Weights of a small transformer language model: biases, a variant of Muon for these matrices.
Each number is 200 + 30 x the weight over its row's rms, rounded and kept within 0 to 999. Layers, rows and columns count from 0. The size before them is the row's rms in percent of the matrix's.

# up: layer 2 MLP up, 384x128, rms 0.352, rows 333-359, columns 0-127
# down: layer 2 MLP down (transposed), 384x128, rms 0.208, rows 333-359, columns 0-127
up333,103,209,230,121,247,213,227,243,221,261,190,175,157,206,183,182,232,162,213,199,164,187,209,230,203,225,201,255,191,149,179,174,194,223,186,136,179,251,243,206,161,234,181,232,243,179,239,206,171,206,204,203,193,206,213,167,213,236,224,222,209,204,231,189,234,212,211,247,170,241,208,171,216,210,230,149,185,198,255,181,210,156,227,207,155,244,226,219,138,187,177,214,181,229,251,232,206,181,146,231,190,173,201,219,180,225,221,228,192,206,213,184,198,150,282,218,141,197,170,177,166,217,211,231,164,177,191,205,183
down333,103,198,222,168,222,245,167,250,182,166,210,196,166,182,179,146,216,200,198,167,162,190,254,253,205,183,170,195,267,269,147,156,229,221,165,209,210,262,186,178,210,217,184,196,206,198,191,191,233,183,178,143,194,180,192,137,214,251,201,229,224,222,194,127,172,182,204,180,275,203,183,244,200,186,190,148,236,238,189,200,194,212,206,183,185,165,220,223,215,192,188,300,198,183,189,193,242,182,192,209,211,169,180,177,164,240,196,200,178,191,222,217,199,187,203,196,265,194,200,183,175,186,217,244,183,230,198,244,163
up334,107,146,241,222,245,154,230,237,214,207,196,220,223,178,157,158,249,233,202,190,222,161,194,184,154,209,214,246,207,198,208,213,175,211,235,231,204,211,166,217,207,212,207,210,227,232,139,201,160,162,216,158,172,239,237,178,227,143,185,195,194,193,204,214,217,234,216,203,248,186,256,158,216,196,114,191,193,228,255,187,169,234,235,219,188,196,142,185,223,199,137,200,160,220,210,207,193,229,213,215,178,232,153,205,131,228,203,169,196,221,183,228,261,177,192,224,261,217,215,203,218,145,160,225,195,173,189,207,202
down334,105,193,225,193,126,171,184,221,230,260,212,149,172,185,191,210,186,203,184,206,191,161,153,205,199,203,201,215,167,196,193,275,184,223,146,235,199,260,215,205,176,195,231,208,179,210,210,226,193,213,254,232,172,192,232,279,171,194,213,205,226,173,230,153,184,231,158,228,260,174,195,172,195,189,177,268,234,189,177,192,201,202,166,192,194,161,223,251,142,204,172,161,169,195,250,240,168,243,262,205,207,238,217,192,180,164,201,179,169,181,164,223,235,189,225,224,210,177,206,199,207,177,173,198,223,204,193,195,121
up335,095,235,199,178,200,215,169,199,243,156,284,182,191,173,162,174,167,217,229,174,234,226,230,222,258,200,204,259,187,210,216,206,182,195,240,231,206,168,237,202,233,227,188,272,259,139,232,230,221,142,227,260,222,206,214,188,212,201,228,197,191,225,137,194,186,217,234,152,186,153,209,207,128,189,204,182,214,186,210,212,214,211,181,223,203,222,232,176,207,197,190,232,189,230,215,238,202,216,170,190,239,202,216,206,249,187,253,137,232,234,154,186,233,191,198,210,125,211,227,182,188,181,202,182,166,190,210,198,164
down335,091,199,180,150,225,168,138,189,267,238,187,198,139,167,140,197,146,177,213,249,230,179,221,165,235,245,212,219,212,207,213,204,197,171,201,238,189,165,222,179,204,195,215,168,242,189,204,220,205,198,221,183,233,187,211,147,122,210,205,225,275,218,204,226,204,190,186,230,220,211,233,214,154,220,184,189,244,178,212,261,210,277,205,160,210,235,142,215,229,220,176,159,201,210,199,223,173,243,174,141,219,186,177,221,198,268,204,154,210,206,209,167,206,219,178,162,175,186,180,189,190,154,208,179,207,198,198,202,224
up336,100,179,217,178,151,191,233,157,218,186,183,182,181,198,162,249,186,206,209,210,232,199,201,203,173,229,231,172,159,167,184,170,186,227,263,206,163,252,205,226,156,248,195,239,227,239,212,185,182,237,171,180,163,231,220,199,171,225,229,126,219,191,200,223,225,205,199,211,219,190,228,140,173,198,193,235,186,163,184,144,178,147,261,153,182,225,135,213,193,203,232,211,228,165,151,235,171,220,191,231,248,193,205,169,244,151,204,193,233,223,173,255,248,173,175,218,162,168,222,175,172,231,176,161,209,202,178,205,226
down336,112,178,196,211,177,208,159,214,172,134,230,150,219,171,230,139,232,184,207,182,154,196,230,237,190,139,112,170,208,191,205,206,216,284,225,250,253,203,142,233,251,202,206,227,252,244,171,156,188,204,181,247,207,205,208,178,142,192,217,198,179,197,180,144,165,210,221,190,211,224,161,179,200,142,208,193,158,210,234,241,207,206,191,208,206,181,204,221,216,143,181,182,245,229,219,214,201,221,191,224,203,248,198,207,189,220,169,213,157,202,176,217,213,229,153,202,201,214,213,170,185,215,242,198,198,238,217,231,233
up337,097,250,228,207,212,183,207,218,234,213,200,153,199,236,248,178,157,193,248,228,197,222,175,214,195,180,190,150,190,171,227,191,222,250,217,199,178,189,179,246,178,170,179,229,212,168,175,136,183,202,163,268,214,180,173,193,199,220,218,178,156,156,227,164,176,154,162,191,254,188,219,155,229,197,202,181,212,147,205,219,213,211,194,238,233,234,182,207,212,164,196,210,251,166,179,147,157,225,187,233,191,182,156,156,231,221,132,162,226,247,220,167,207,205,187,253,164,167,213,195,215,177,204,191,173,266,247,163,178
down337,099,150,255,207,257,207,230,235,192,243,224,205,225,168,172,240,209,211,208,200,208,238,226,221,172,166,219,227,199,235,180,188,203,186,184,168,181,188,188,231,227,185,233,174,220,214,189,168,160,222,194,153,215,149,217,152,217,212,234,202,201,145,165,190,201,261,208,202,161,214,154,170,237,203,225,173,181,167,209,212,184,142,196,169,217,212,173,210,278,241,191,206,208,197,219,137,216,191,215,229,213,222,241,149,203,208,257,260,157,162,148,209,165,180,247,157,172,228,160,205,230,191,220,211,174,153,223,195,148
up338,093,191,172,220,256,208,216,210,153,185,194,222,186,226,220,191,147,201,209,171,180,168,213,203,241,255,157,196,172,155,197,211,216,250,189,159,206,182,147,229,223,252,229,239,248,233,168,185,209,169,226,146,149,157,212,259,180,205,201,149,228,200,205,161,176,204,142,182,183,274,182,167,195,211,264,182,170,200,217,181,173,247,209,230,230,150,165,229,160,212,187,279,183,183,218,151,176,170,191,194,227,218,236,192,245,213,172,191,227,238,184,169,233,208,190,210,213,216,214,203,225,189,196,168,165,201,214,185,180
down338,117,192,169,215,250,194,217,170,215,195,183,172,196,225,210,189,164,206,223,183,166,173,227,217,211,263,225,191,201,147,179,190,176,256,161,133,180,189,216,195,256,189,186,273,177,200,182,194,232,183,236,144,203,189,188,260,232,256,191,156,185,208,160,169,223,214,137,154,197,213,200,207,162,209,231,197,163,153,232,183,203,224,225,205,204,198,194,224,174,235,220,195,179,193,235,225,153,205,178,183,219,188,242,202,236,192,231,182,245,267,191,189,244,218,233,189,200,196,218,202,250,182,235,163,215,173,124,137,222
up339,097,213,255,213,171,207,227,199,261,198,189,233,189,146,167,235,167,178,187,216,212,205,194,213,173,186,195,271,199,215,240,169,163,221,179,126,188,239,199,192,200,202,164,239,196,218,169,145,190,215,177,245,224,193,198,232,224,191,240,249,152,245,205,160,229,172,174,197,163,241,175,174,236,242,237,148,146,243,194,245,222,213,246,210,205,185,216,172,186,228,197,188,139,150,237,250,200,165,180,205,159,187,164,186,208,195,227,181,185,197,182,160,235,232,217,183,197,212,208,208,195,234,223,134,232,174,176,202,235
down339,094,209,132,179,196,136,200,162,203,149,219,149,169,212,205,271,290,161,189,203,193,170,160,185,145,199,195,219,246,208,191,143,181,194,191,237,242,242,175,227,171,168,186,210,230,180,156,212,202,174,246,205,184,229,209,192,205,223,238,237,165,205,215,149,169,206,218,171,214,213,218,208,184,234,254,197,236,165,216,141,226,181,180,190,200,237,227,142,192,179,218,199,219,239,236,217,221,171,213,166,251,221,230,238,227,199,179,215,239,217,253,194,219,217,180,206,216,225,158,186,176,212,168,176,196,181,197,185,157
up340,105,203,144,209,211,193,158,217,264,270,232,165,165,213,182,209,173,224,219,156,179,202,183,186,212,247,261,193,157,154,183,198,162,221,186,223,228,211,206,256,183,212,156,171,201,196,179,247,208,195,173,234,212,139,176,236,202,201,218,179,255,202,286,181,201,216,208,181,218,242,230,245,216,213,184,172,186,187,198,227,142,243,233,182,186,224,168,185,193,235,190,195,229,195,163,173,219,168,255,165,222,148,199,209,229,229,189,219,194,176,206,226,224,170,159,173,208,141,226,185,181,227,216,191,165,201,155,142,205
down340,107,179,113,229,191,171,210,215,178,137,182,176,179,164,187,194,224,181,184,176,210,192,219,214,232,197,183,176,201,181,200,181,208,218,239,217,203,203,215,211,192,150,246,177,170,162,149,210,199,226,204,249,248,217,159,150,220,181,197,183,178,249,158,267,141,162,276,190,197,197,180,220,200,218,231,220,259,213,207,202,180,231,202,239,246,232,203,212,223,142,231,227,213,198,209,217,152,163,186,229,178,224,193,187,199,221,193,168,233,164,208,131,206,201,186,200,244,224,232,195,228,142,198,187,237,209,168,270,214
up341,101,236,178,180,229,191,203,242,211,212,144,182,184,216,174,233,179,219,226,218,217,210,163,188,219,212,273,166,203,219,143,125,172,279,205,177,191,188,157,222,196,216,153,230,228,138,237,185,163,234,243,227,173,198,222,166,185,245,204,219,229,236,195,204,261,212,194,201,192,228,202,205,196,225,224,123,233,228,231,148,247,253,199,162,164,197,200,172,251,184,188,144,176,204,231,231,145,190,168,193,200,190,203,229,193,218,202,182,234,220,239,245,151,203,191,180,214,178,191,200,198,216,200,179,204,188,222,227,226
down341,098,198,205,190,171,191,192,226,262,261,192,169,139,164,211,172,256,202,210,213,206,212,181,155,173,219,232,151,222,234,178,202,195,190,194,207,217,247,167,197,147,170,210,170,222,186,233,223,146,181,207,219,160,217,159,217,177,188,234,151,212,195,169,225,238,236,184,217,181,190,200,178,189,231,222,158,276,167,219,194,188,225,219,202,247,202,244,190,207,146,201,178,136,212,212,247,168,228,149,225,150,215,154,223,223,227,161,179,212,215,172,194,193,214,247,145,214,209,256,200,177,223,184,216,222,168,244,186,249
up342,097,189,207,205,192,250,235,185,193,260,199,151,177,239,217,190,224,174,234,179,219,183,230,202,196,246,212,201,181,178,208,176,145,161,181,230,235,179,198,202,208,192,183,258,209,167,169,221,237,262,226,162,157,192,159,144,241,163,196,168,159,199,212,224,169,185,177,195,194,236,158,238,179,219,181,190,144,229,197,211,173,202,232,240,165,246,172,165,206,205,182,247,222,188,171,252,197,153,280,157,184,226,198,198,184,223,215,208,226,261,226,230,129,162,246,230,186,213,171,203,193,207,217,183,218,225,209,239,221
down342,103,221,149,200,241,251,204,194,189,194,223,261,212,209,175,206,221,207,264,214,259,185,190,228,167,225,220,171,195,165,184,211,154,153,207,198,195,128,152,250,193,193,192,172,178,201,158,257,212,184,230,169,211,169,209,246,194,173,225,186,227,169,205,214,147,165,204,169,199,187,213,260,219,218,195,206,192,178,180,142,158,201,202,179,213,238,221,154,198,222,191,194,222,271,188,210,176,150,231,195,191,185,190,121,247,160,230,192,218,246,264,196,264,195,198,184,199,220,204,205,224,239,196,194,177,192,160,177,205
up343,090,169,232,174,154,131,251,154,212,139,230,202,195,168,188,214,226,233,243,178,179,190,190,212,194,218,208,209,175,180,232,216,177,184,197,220,184,156,199,213,254,252,170,136,207,185,207,264,214,154,174,234,192,161,153,243,235,175,211,166,155,190,180,188,228,207,136,250,173,159,151,202,236,213,168,180,173,187,232,214,239,205,266,240,221,218,187,172,155,231,234,200,174,191,200,211,225,175,171,212,232,204,145,209,263,199,212,236,154,233,199,208,216,183,235,214,202,231,205,236,202,197,229,219,224,188,217,192,202
down343,082,164,191,217,171,229,204,182,173,208,194,234,155,178,145,205,183,179,146,205,169,178,208,220,158,219,208,238,149,193,218,163,200,215,185,138,185,222,182,144,229,190,295,152,235,221,204,237,211,237,170,206,202,176,201,186,228,206,191,210,196,191,217,170,228,176,200,197,224,194,180,219,208,182,208,198,205,217,214,248,174,246,179,192,256,135,183,169,213,248,166,160,254,167,155,227,152,176,204,174,204,215,219,217,223,209,242,206,192,183,213,248,183,254,211,133,214,225,178,167,183,185,238,240,197,244,273,211,204
up344,102,191,172,250,162,203,202,164,177,256,208,214,185,233,219,201,238,238,255,128,181,253,247,185,232,273,230,229,204,167,251,218,180,228,109,215,149,195,221,195,202,219,217,176,191,238,179,194,178,209,191,227,190,172,169,207,204,213,178,175,181,201,158,200,209,232,228,213,177,204,196,216,188,202,181,162,164,165,247,179,205,232,245,208,260,200,199,191,198,212,201,207,187,147,131,177,181,167,232,176,181,201,175,193,176,281,182,199,238,188,185,158,168,190,223,182,180,229,197,166,205,244,151,226,179,212,212,231,211
down344,109,165,201,181,168,216,164,235,202,226,196,215,220,176,202,207,249,230,170,187,193,207,216,158,236,156,154,212,200,149,194,169,205,175,239,230,205,217,266,206,233,185,221,196,187,194,192,170,92,202,183,163,217,235,214,198,187,166,220,189,232,124,159,158,220,220,223,181,156,143,188,232,163,200,216,192,210,236,195,185,246,242,239,172,252,235,222,200,199,215,150,208,195,194,163,220,240,190,148,210,192,220,203,185,221,230,222,141,203,216,218,182,220,162,232,158,199,272,211,232,241,196,203,168,241,220,207,185,210
up345,096,185,221,192,168,205,239,207,209,223,226,190,240,187,216,194,154,195,186,130,256,239,161,152,231,192,176,207,208,197,195,165,190,200,220,165,178,199,188,195,167,144,199,200,270,164,214,253,222,173,166,169,190,205,212,197,195,176,184,199,156,227,232,196,238,167,174,244,168,203,261,228,214,210,169,188,229,145,161,233,213,205,185,152,237,239,167,161,168,134,227,259,261,171,189,225,208,227,228,164,164,166,176,200,184,230,169,206,202,196,196,211,215,186,206,197,205,239,248,177,136,216,206,174,157,207,143,199,174
down345,098,188,190,250,208,227,227,230,176,195,185,183,222,203,194,210,206,215,167,197,257,209,146,213,157,167,225,206,210,196,183,201,232,222,259,203,183,160,218,203,228,146,256,235,199,214,165,181,212,161,185,158,223,174,253,183,253,200,140,175,215,208,234,222,206,132,197,222,159,233,189,226,184,209,222,176,199,168,155,247,176,140,236,201,161,238,225,209,192,177,186,186,221,199,179,267,209,271,176,214,207,187,181,189,185,219,213,236,191,201,185,140,227,227,211,241,180,209,212,194,90,198,170,174,171,205,175,189,209
up346,092,214,211,199,199,199,144,226,174,199,219,231,187,235,167,114,190,180,239,218,208,207,202,214,182,259,167,229,188,222,185,221,166,176,204,255,182,256,187,220,148,185,158,217,179,160,249,163,229,231,265,206,208,193,266,171,170,141,209,213,223,251,160,210,190,202,245,120,125,195,196,202,187,195,207,256,170,205,222,177,181,179,155,225,187,231,173,197,190,208,202,173,206,186,231,232,215,160,183,225,163,157,213,202,155,176,245,207,204,197,207,162,232,181,213,196,231,169,203,181,205,167,227,203,219,245,215,214,210
down346,085,179,186,167,205,166,236,190,234,194,148,188,204,213,213,272,218,189,156,197,173,173,208,173,170,118,160,198,209,150,185,233,198,271,194,201,174,204,206,234,252,204,274,212,227,283,202,210,210,186,186,199,174,179,171,196,174,202,208,194,240,152,176,238,214,184,165,237,180,170,238,218,186,196,201,192,212,202,208,205,217,191,229,191,250,238,195,204,249,245,220,206,215,192,176,183,212,174,204,178,235,190,234,187,226,258,202,188,176,194,177,123,142,213,203,221,190,157,226,198,194,219,159,207,260,141,166,181,171
up347,101,172,182,170,191,201,177,195,180,238,198,212,168,246,149,179,195,177,187,170,251,196,205,213,216,194,253,185,160,214,181,153,156,200,256,164,214,228,176,207,213,138,203,185,209,124,230,210,189,181,194,203,146,243,197,207,212,284,253,192,251,246,187,227,200,257,185,183,248,188,189,171,227,190,179,235,180,238,279,198,159,171,244,174,175,210,240,205,220,208,224,215,206,142,204,182,155,210,218,219,164,199,217,200,224,208,202,190,227,207,161,191,216,189,233,224,183,237,170,175,182,165,213,206,193,237,191,270,229
down347,095,246,124,194,198,219,216,192,193,175,195,169,183,202,175,174,151,254,168,228,217,189,242,239,218,169,206,245,194,220,189,197,186,210,202,216,162,246,182,127,246,160,178,199,208,222,192,196,176,207,192,214,210,163,231,180,173,218,215,182,132,210,187,215,169,244,225,125,190,265,194,220,202,193,207,152,181,233,176,205,136,189,178,196,224,185,191,297,225,187,192,221,199,219,197,159,206,224,242,143,167,229,191,197,218,218,236,204,236,206,202,225,160,190,252,174,229,181,169,213,191,228,183,181,259,224,241,196,176
up348,098,183,240,197,203,228,185,131,207,236,220,226,200,223,232,220,194,229,165,212,199,195,177,209,163,185,161,182,188,144,217,176,188,180,204,250,192,194,183,219,164,237,242,225,212,205,284,204,183,193,232,195,198,181,180,224,220,216,225,195,173,161,225,234,128,210,129,210,180,190,191,216,175,186,218,189,239,165,228,154,218,205,239,169,222,246,176,175,223,191,236,129,170,218,180,211,229,170,222,220,161,207,147,201,238,181,187,211,233,191,146,173,241,248,203,202,159,142,192,182,187,139,191,151,268,203,204,173,209
down348,097,220,187,257,133,215,175,168,151,191,202,205,203,192,184,191,205,229,185,140,179,151,158,208,234,151,192,190,213,209,195,143,220,218,188,154,163,178,223,231,173,204,223,163,224,228,196,205,147,210,163,220,144,173,179,239,193,232,163,241,247,214,197,243,198,175,206,243,210,165,244,217,179,164,166,242,188,209,229,220,208,158,245,233,195,202,227,144,253,223,181,171,215,184,230,229,231,179,191,211,254,190,246,184,184,238,197,249,235,199,196,197,163,186,225,153,259,246,164,183,207,205,217,239,187,218,208,190,152
up349,097,203,205,210,118,226,172,244,206,221,147,146,206,205,181,227,187,206,252,187,116,200,140,233,196,198,206,211,229,186,257,243,150,208,144,157,179,219,176,223,201,227,223,210,162,152,214,202,267,192,136,189,201,213,146,244,272,228,197,204,254,231,254,187,238,208,216,201,231,200,179,202,169,186,228,184,179,163,191,193,180,167,240,214,191,209,219,198,170,230,204,206,201,198,221,181,240,176,223,204,194,210,290,200,186,205,206,259,181,191,216,227,189,183,189,159,168,180,207,188,182,195,216,194,210,218,200,193,186
down349,094,272,233,191,167,191,208,195,159,182,195,239,179,167,188,193,151,225,220,204,182,157,179,180,212,278,168,222,223,186,166,182,194,223,211,200,170,175,221,199,187,185,200,162,182,253,124,229,181,227,202,202,210,207,260,173,211,211,169,180,171,155,245,244,146,191,200,207,243,234,185,210,252,206,216,204,234,221,205,174,259,211,196,232,200,210,211,241,201,219,220,200,208,229,153,192,235,271,202,188,187,164,227,225,157,179,144,206,169,147,206,174,162,223,248,257,204,190,166,180,169,136,213,201,224,215,176,201,220
up350,099,195,247,201,192,194,230,199,197,261,200,202,223,194,177,176,145,193,188,154,190,191,176,241,210,238,154,174,233,198,195,249,213,200,193,203,170,183,176,235,248,272,153,238,200,198,206,172,214,173,184,219,228,174,198,270,174,186,231,197,191,277,229,241,203,215,205,208,197,203,192,174,197,256,267,241,192,220,249,202,209,227,159,267,160,180,218,232,198,190,216,160,234,176,192,172,174,195,177,234,208,216,201,164,234,185,194,212,221,221,201,240,236,166,213,233,235,158,185,210,180,170,206,102,167,176,173,229,196
down350,105,175,243,155,210,176,198,212,209,216,171,205,221,239,266,177,221,180,235,184,153,236,175,223,174,181,224,217,237,241,207,257,204,219,232,226,171,217,197,226,208,243,154,186,216,123,217,132,217,159,191,200,171,162,183,232,239,233,222,193,226,160,199,211,202,178,171,187,172,232,180,242,227,209,180,143,167,189,122,216,246,206,203,188,209,251,192,186,166,220,260,162,183,182,225,189,176,192,162,203,180,215,174,230,170,246,207,223,214,239,234,214,210,217,208,186,238,242,176,161,166,184,173,164,179,155,193,217,150
up351,096,231,189,204,224,148,209,228,169,199,252,182,211,210,161,207,164,207,168,250,210,245,204,162,234,177,134,186,173,217,207,226,175,186,192,176,209,176,221,194,168,219,225,275,248,191,175,202,185,144,217,253,173,149,263,208,185,229,176,207,227,200,192,202,184,263,223,179,229,197,282,232,184,181,214,201,156,181,178,208,179,220,150,188,179,153,156,240,170,185,275,202,181,210,219,184,269,193,176,189,235,146,178,242,224,228,207,216,193,219,216,193,211,204,188,182,193,203,233,205,147,164,208,191,164,206,173,166,204
down351,100,186,191,189,252,208,216,193,159,197,253,232,235,199,192,221,226,203,241,182,188,169,274,186,190,199,183,220,152,190,224,162,173,171,191,140,261,170,227,166,191,149,223,221,198,184,194,150,217,190,195,180,317,168,228,171,219,203,215,188,221,226,222,199,206,167,179,140,193,185,200,200,182,203,259,168,184,194,178,261,223,216,141,176,188,235,212,219,184,223,173,255,224,187,226,214,218,198,209,180,210,156,139,194,198,210,221,220,225,206,213,178,208,201,221,183,190,229,160,248,145,162,176,213,198,177,197,263,209
up352,098,195,188,233,139,153,177,210,184,188,212,170,227,184,223,193,197,176,217,152,215,242,164,209,196,148,200,130,217,160,205,187,151,212,200,181,153,228,206,205,160,233,236,160,219,175,302,202,202,164,157,227,200,253,207,157,245,241,217,238,149,215,186,176,223,180,211,215,196,206,213,190,217,257,154,240,184,177,206,206,203,193,192,202,214,212,182,164,206,163,196,192,197,153,204,170,181,186,225,200,202,215,214,192,243,219,242,170,168,197,216,193,251,230,231,190,163,210,246,181,162,278,182,142,198,255,217,191,182
down352,094,220,195,212,142,205,206,250,190,224,207,230,223,205,185,231,173,149,202,193,185,163,136,190,194,182,239,263,227,204,196,192,218,148,180,229,232,198,276,184,194,147,184,175,220,220,228,237,225,209,170,208,179,244,218,210,219,171,227,274,202,208,190,176,205,201,200,228,194,172,189,211,152,228,162,226,171,190,202,261,190,181,166,247,220,177,235,195,172,167,206,173,208,186,189,201,202,199,185,248,141,218,224,116,246,230,196,168,152,181,180,238,210,229,237,198,183,225,169,214,174,225,144,171,237,133,202,186,183
up353,094,270,237,201,191,211,222,167,210,195,245,199,209,183,169,155,163,220,194,214,239,246,171,173,210,167,145,212,183,180,215,205,231,230,234,144,211,204,230,248,168,203,176,193,195,145,272,184,145,178,196,171,145,205,155,168,199,198,146,170,223,199,186,204,180,145,185,168,218,153,218,218,189,143,227,170,225,184,185,201,234,208,203,168,169,125,170,201,183,158,146,201,243,213,155,225,211,255,185,230,151,221,174,234,170,189,235,202,230,204,202,214,205,182,242,224,189,203,210,173,231,211,197,208,191,204,193,253,172
down353,098,220,165,172,181,162,178,201,150,203,210,197,184,163,223,238,221,187,193,213,238,108,170,190,227,226,208,253,190,162,224,246,238,188,260,210,222,188,211,221,226,207,217,250,186,213,193,197,217,175,205,178,181,207,144,220,230,175,180,223,246,198,197,216,167,179,170,222,174,176,157,180,166,251,160,139,194,198,165,221,148,187,167,217,196,231,166,211,152,191,257,221,199,211,236,223,186,249,227,197,215,146,249,227,173,171,223,197,199,170,173,228,167,240,194,222,157,238,156,200,178,249,212,203,181,269,187,223,213
up354,113,235,211,185,177,231,216,188,215,210,228,160,190,234,192,183,233,214,208,217,214,183,193,204,171,265,185,208,200,149,262,192,173,197,198,173,170,256,144,201,207,253,203,235,203,159,209,202,224,191,189,226,236,186,185,220,172,214,218,190,156,158,176,174,175,225,192,193,271,231,231,151,188,187,186,201,115,181,224,235,165,173,250,233,155,191,174,188,170,151,227,201,219,215,221,219,231,224,199,205,166,177,159,200,156,255,155,225,259,268,221,221,250,126,193,167,209,188,205,184,230,176,222,172,194,201,203,206,172
down354,117,157,192,228,239,174,137,161,220,234,218,184,184,234,207,202,198,169,188,237,210,181,202,212,211,284,255,155,163,205,233,199,164,189,207,208,185,236,245,199,192,228,232,226,211,219,201,234,161,211,160,167,202,215,201,240,206,151,156,247,211,176,218,225,194,210,160,240,141,213,194,164,167,246,201,246,206,168,234,182,188,218,193,153,252,177,200,186,191,195,166,152,228,200,216,173,147,225,211,199,157,224,200,183,191,163,236,213,221,203,212,253,206,239,164,180,196,137,206,184,210,162,249,152,266,189,170,180,204
up355,110,174,234,174,173,185,199,221,176,223,222,187,198,199,147,210,171,204,205,170,205,258,195,202,176,216,189,198,168,181,214,155,131,171,230,177,165,221,238,264,226,223,216,212,178,230,229,185,187,193,188,200,154,247,188,171,178,215,261,200,167,211,185,165,183,201,176,234,185,157,182,170,214,206,216,237,207,214,207,179,242,188,284,208,200,169,223,222,161,188,217,156,148,152,200,240,226,240,188,177,194,183,203,232,244,210,258,211,142,214,228,189,226,164,153,235,230,128,264,180,175,210,234,159,201,195,166,168,195
down355,126,221,206,224,195,212,238,205,146,225,164,235,202,153,148,159,244,220,158,159,216,190,223,124,155,194,169,178,209,185,233,250,192,205,234,229,233,192,177,183,156,180,185,235,186,169,227,123,207,168,194,218,170,182,236,160,203,193,230,248,252,240,145,190,156,186,132,191,233,215,220,224,186,212,213,225,219,236,182,170,207,185,181,210,191,208,234,146,227,205,220,183,176,231,182,178,197,222,215,204,194,232,192,214,216,278,177,170,212,182,231,241,225,199,194,189,219,271,172,156,200,201,213,170,222,214,212,190,247
up356,097,208,165,210,195,189,221,151,226,172,238,206,185,178,229,200,206,201,218,161,188,228,219,226,211,164,184,191,199,184,191,183,184,199,192,191,173,194,140,228,200,258,164,216,182,220,163,166,216,199,254,215,210,222,184,219,187,178,259,169,196,250,161,281,193,168,217,160,115,236,179,155,179,245,233,175,180,253,211,157,199,239,217,206,208,198,148,233,190,179,173,175,210,159,185,156,161,133,197,189,154,242,186,215,216,165,192,214,177,228,200,202,204,151,208,241,171,244,252,204,224,230,217,183,197,272,214,182,195
down356,089,209,216,220,135,206,230,230,238,183,159,203,208,217,258,219,176,221,214,185,190,186,165,178,184,225,173,257,203,210,213,174,153,204,194,179,148,248,163,158,228,200,181,170,171,212,211,226,260,193,212,236,188,212,179,225,121,216,236,212,189,206,230,195,151,205,232,210,192,144,261,212,208,241,260,178,175,224,207,197,200,204,195,218,186,231,207,166,175,205,210,224,192,153,231,223,250,236,202,171,209,162,211,177,187,201,251,176,204,148,215,212,178,192,162,177,141,192,195,271,216,183,202,192,241,180,132,146,232
up357,108,153,212,219,158,194,206,159,212,217,187,161,252,214,198,219,242,203,215,228,229,142,207,169,240,248,216,226,184,223,176,220,230,247,175,218,183,211,204,213,154,212,169,190,239,229,162,192,217,172,219,217,197,194,186,237,204,156,173,183,170,232,257,204,242,215,156,213,214,268,246,180,210,218,207,197,235,166,215,216,223,191,228,258,204,194,173,167,213,151,231,186,159,192,155,147,208,202,237,178,230,146,177,160,197,197,157,215,216,218,206,87,216,219,221,215,216,187,254,181,208,175,192,181,247,181,164,205,174
down357,110,166,199,236,236,231,214,229,209,216,231,192,200,196,165,146,176,228,141,189,185,219,240,253,170,136,152,168,175,166,207,147,240,219,230,211,227,172,190,189,187,163,205,255,196,174,206,184,198,223,211,219,183,222,180,171,216,202,254,232,188,154,239,154,262,183,211,215,170,186,208,270,169,155,154,186,252,202,208,163,198,183,254,171,193,223,206,173,196,226,246,239,200,218,180,217,236,182,186,231,222,254,199,213,173,229,206,243,193,233,188,197,134,179,194,181,210,187,189,165,172,233,249,159,199,225,170,210,163
up358,098,165,214,187,164,156,157,194,193,223,222,235,188,243,172,145,242,256,192,240,187,259,228,184,222,201,165,180,188,152,204,187,253,170,196,216,204,238,200,258,211,207,250,215,226,224,196,185,190,132,228,203,159,160,176,145,206,196,230,240,251,190,165,170,149,170,222,215,190,205,158,229,242,179,183,143,225,214,199,175,137,229,203,234,183,221,193,181,179,216,217,195,186,191,188,193,177,213,181,181,196,162,282,212,220,217,227,226,220,263,171,267,183,200,173,228,198,205,219,218,220,179,191,236,188,191,162,196,224
down358,087,230,169,103,152,203,192,216,229,204,173,234,232,215,175,222,169,254,232,194,209,189,167,208,184,171,213,177,154,187,280,167,215,173,141,186,175,256,217,234,255,164,217,225,171,213,253,229,213,207,198,183,217,173,200,191,253,223,204,177,175,229,198,229,177,218,230,229,223,207,214,216,126,172,162,192,203,256,209,216,197,208,170,170,158,192,210,251,183,165,241,247,151,205,193,192,230,261,211,194,212,145,183,173,205,222,202,168,180,198,194,200,229,203,181,173,142,186,216,190,215,200,190,184,223,242,223,166,192
up359,099,141,209,199,208,135,228,163,153,154,159,224,236,201,215,172,202,168,174,183,208,183,177,160,219,148,145,173,165,221,167,211,157,189,193,192,172,241,178,185,215,252,228,228,174,173,222,207,163,217,206,212,188,160,255,192,251,197,175,151,231,195,200,194,206,192,183,198,223,213,196,198,193,185,145,127,207,205,248,230,174,227,190,200,256,179,203,209,217,231,211,181,176,209,180,168,189,271,197,236,177,209,149,212,210,219,157,194,233,221,226,181,232,161,202,215,246,258,226,185,188,238,218,146,234,231,151,187,239
down359,100,172,203,169,200,222,183,234,160,212,143,185,218,139,155,132,157,181,156,178,226,226,236,194,200,204,149,224,238,206,180,219,177,171,191,223,180,210,214,209,200,201,216,180,206,206,215,209,216,171,198,189,201,214,168,195,215,206,204,154,231,179,247,226,288,178,187,195,267,203,178,162,215,214,241,231,187,233,217,235,185,177,194,204,186,233,215,243,149,190,165,210,219,156,171,171,232,214,204,223,283,216,208,236,210,133,216,210,221,180,179,211,165,173,203,190,254,235,203,246,191,137,227,229,177,193,211,246,139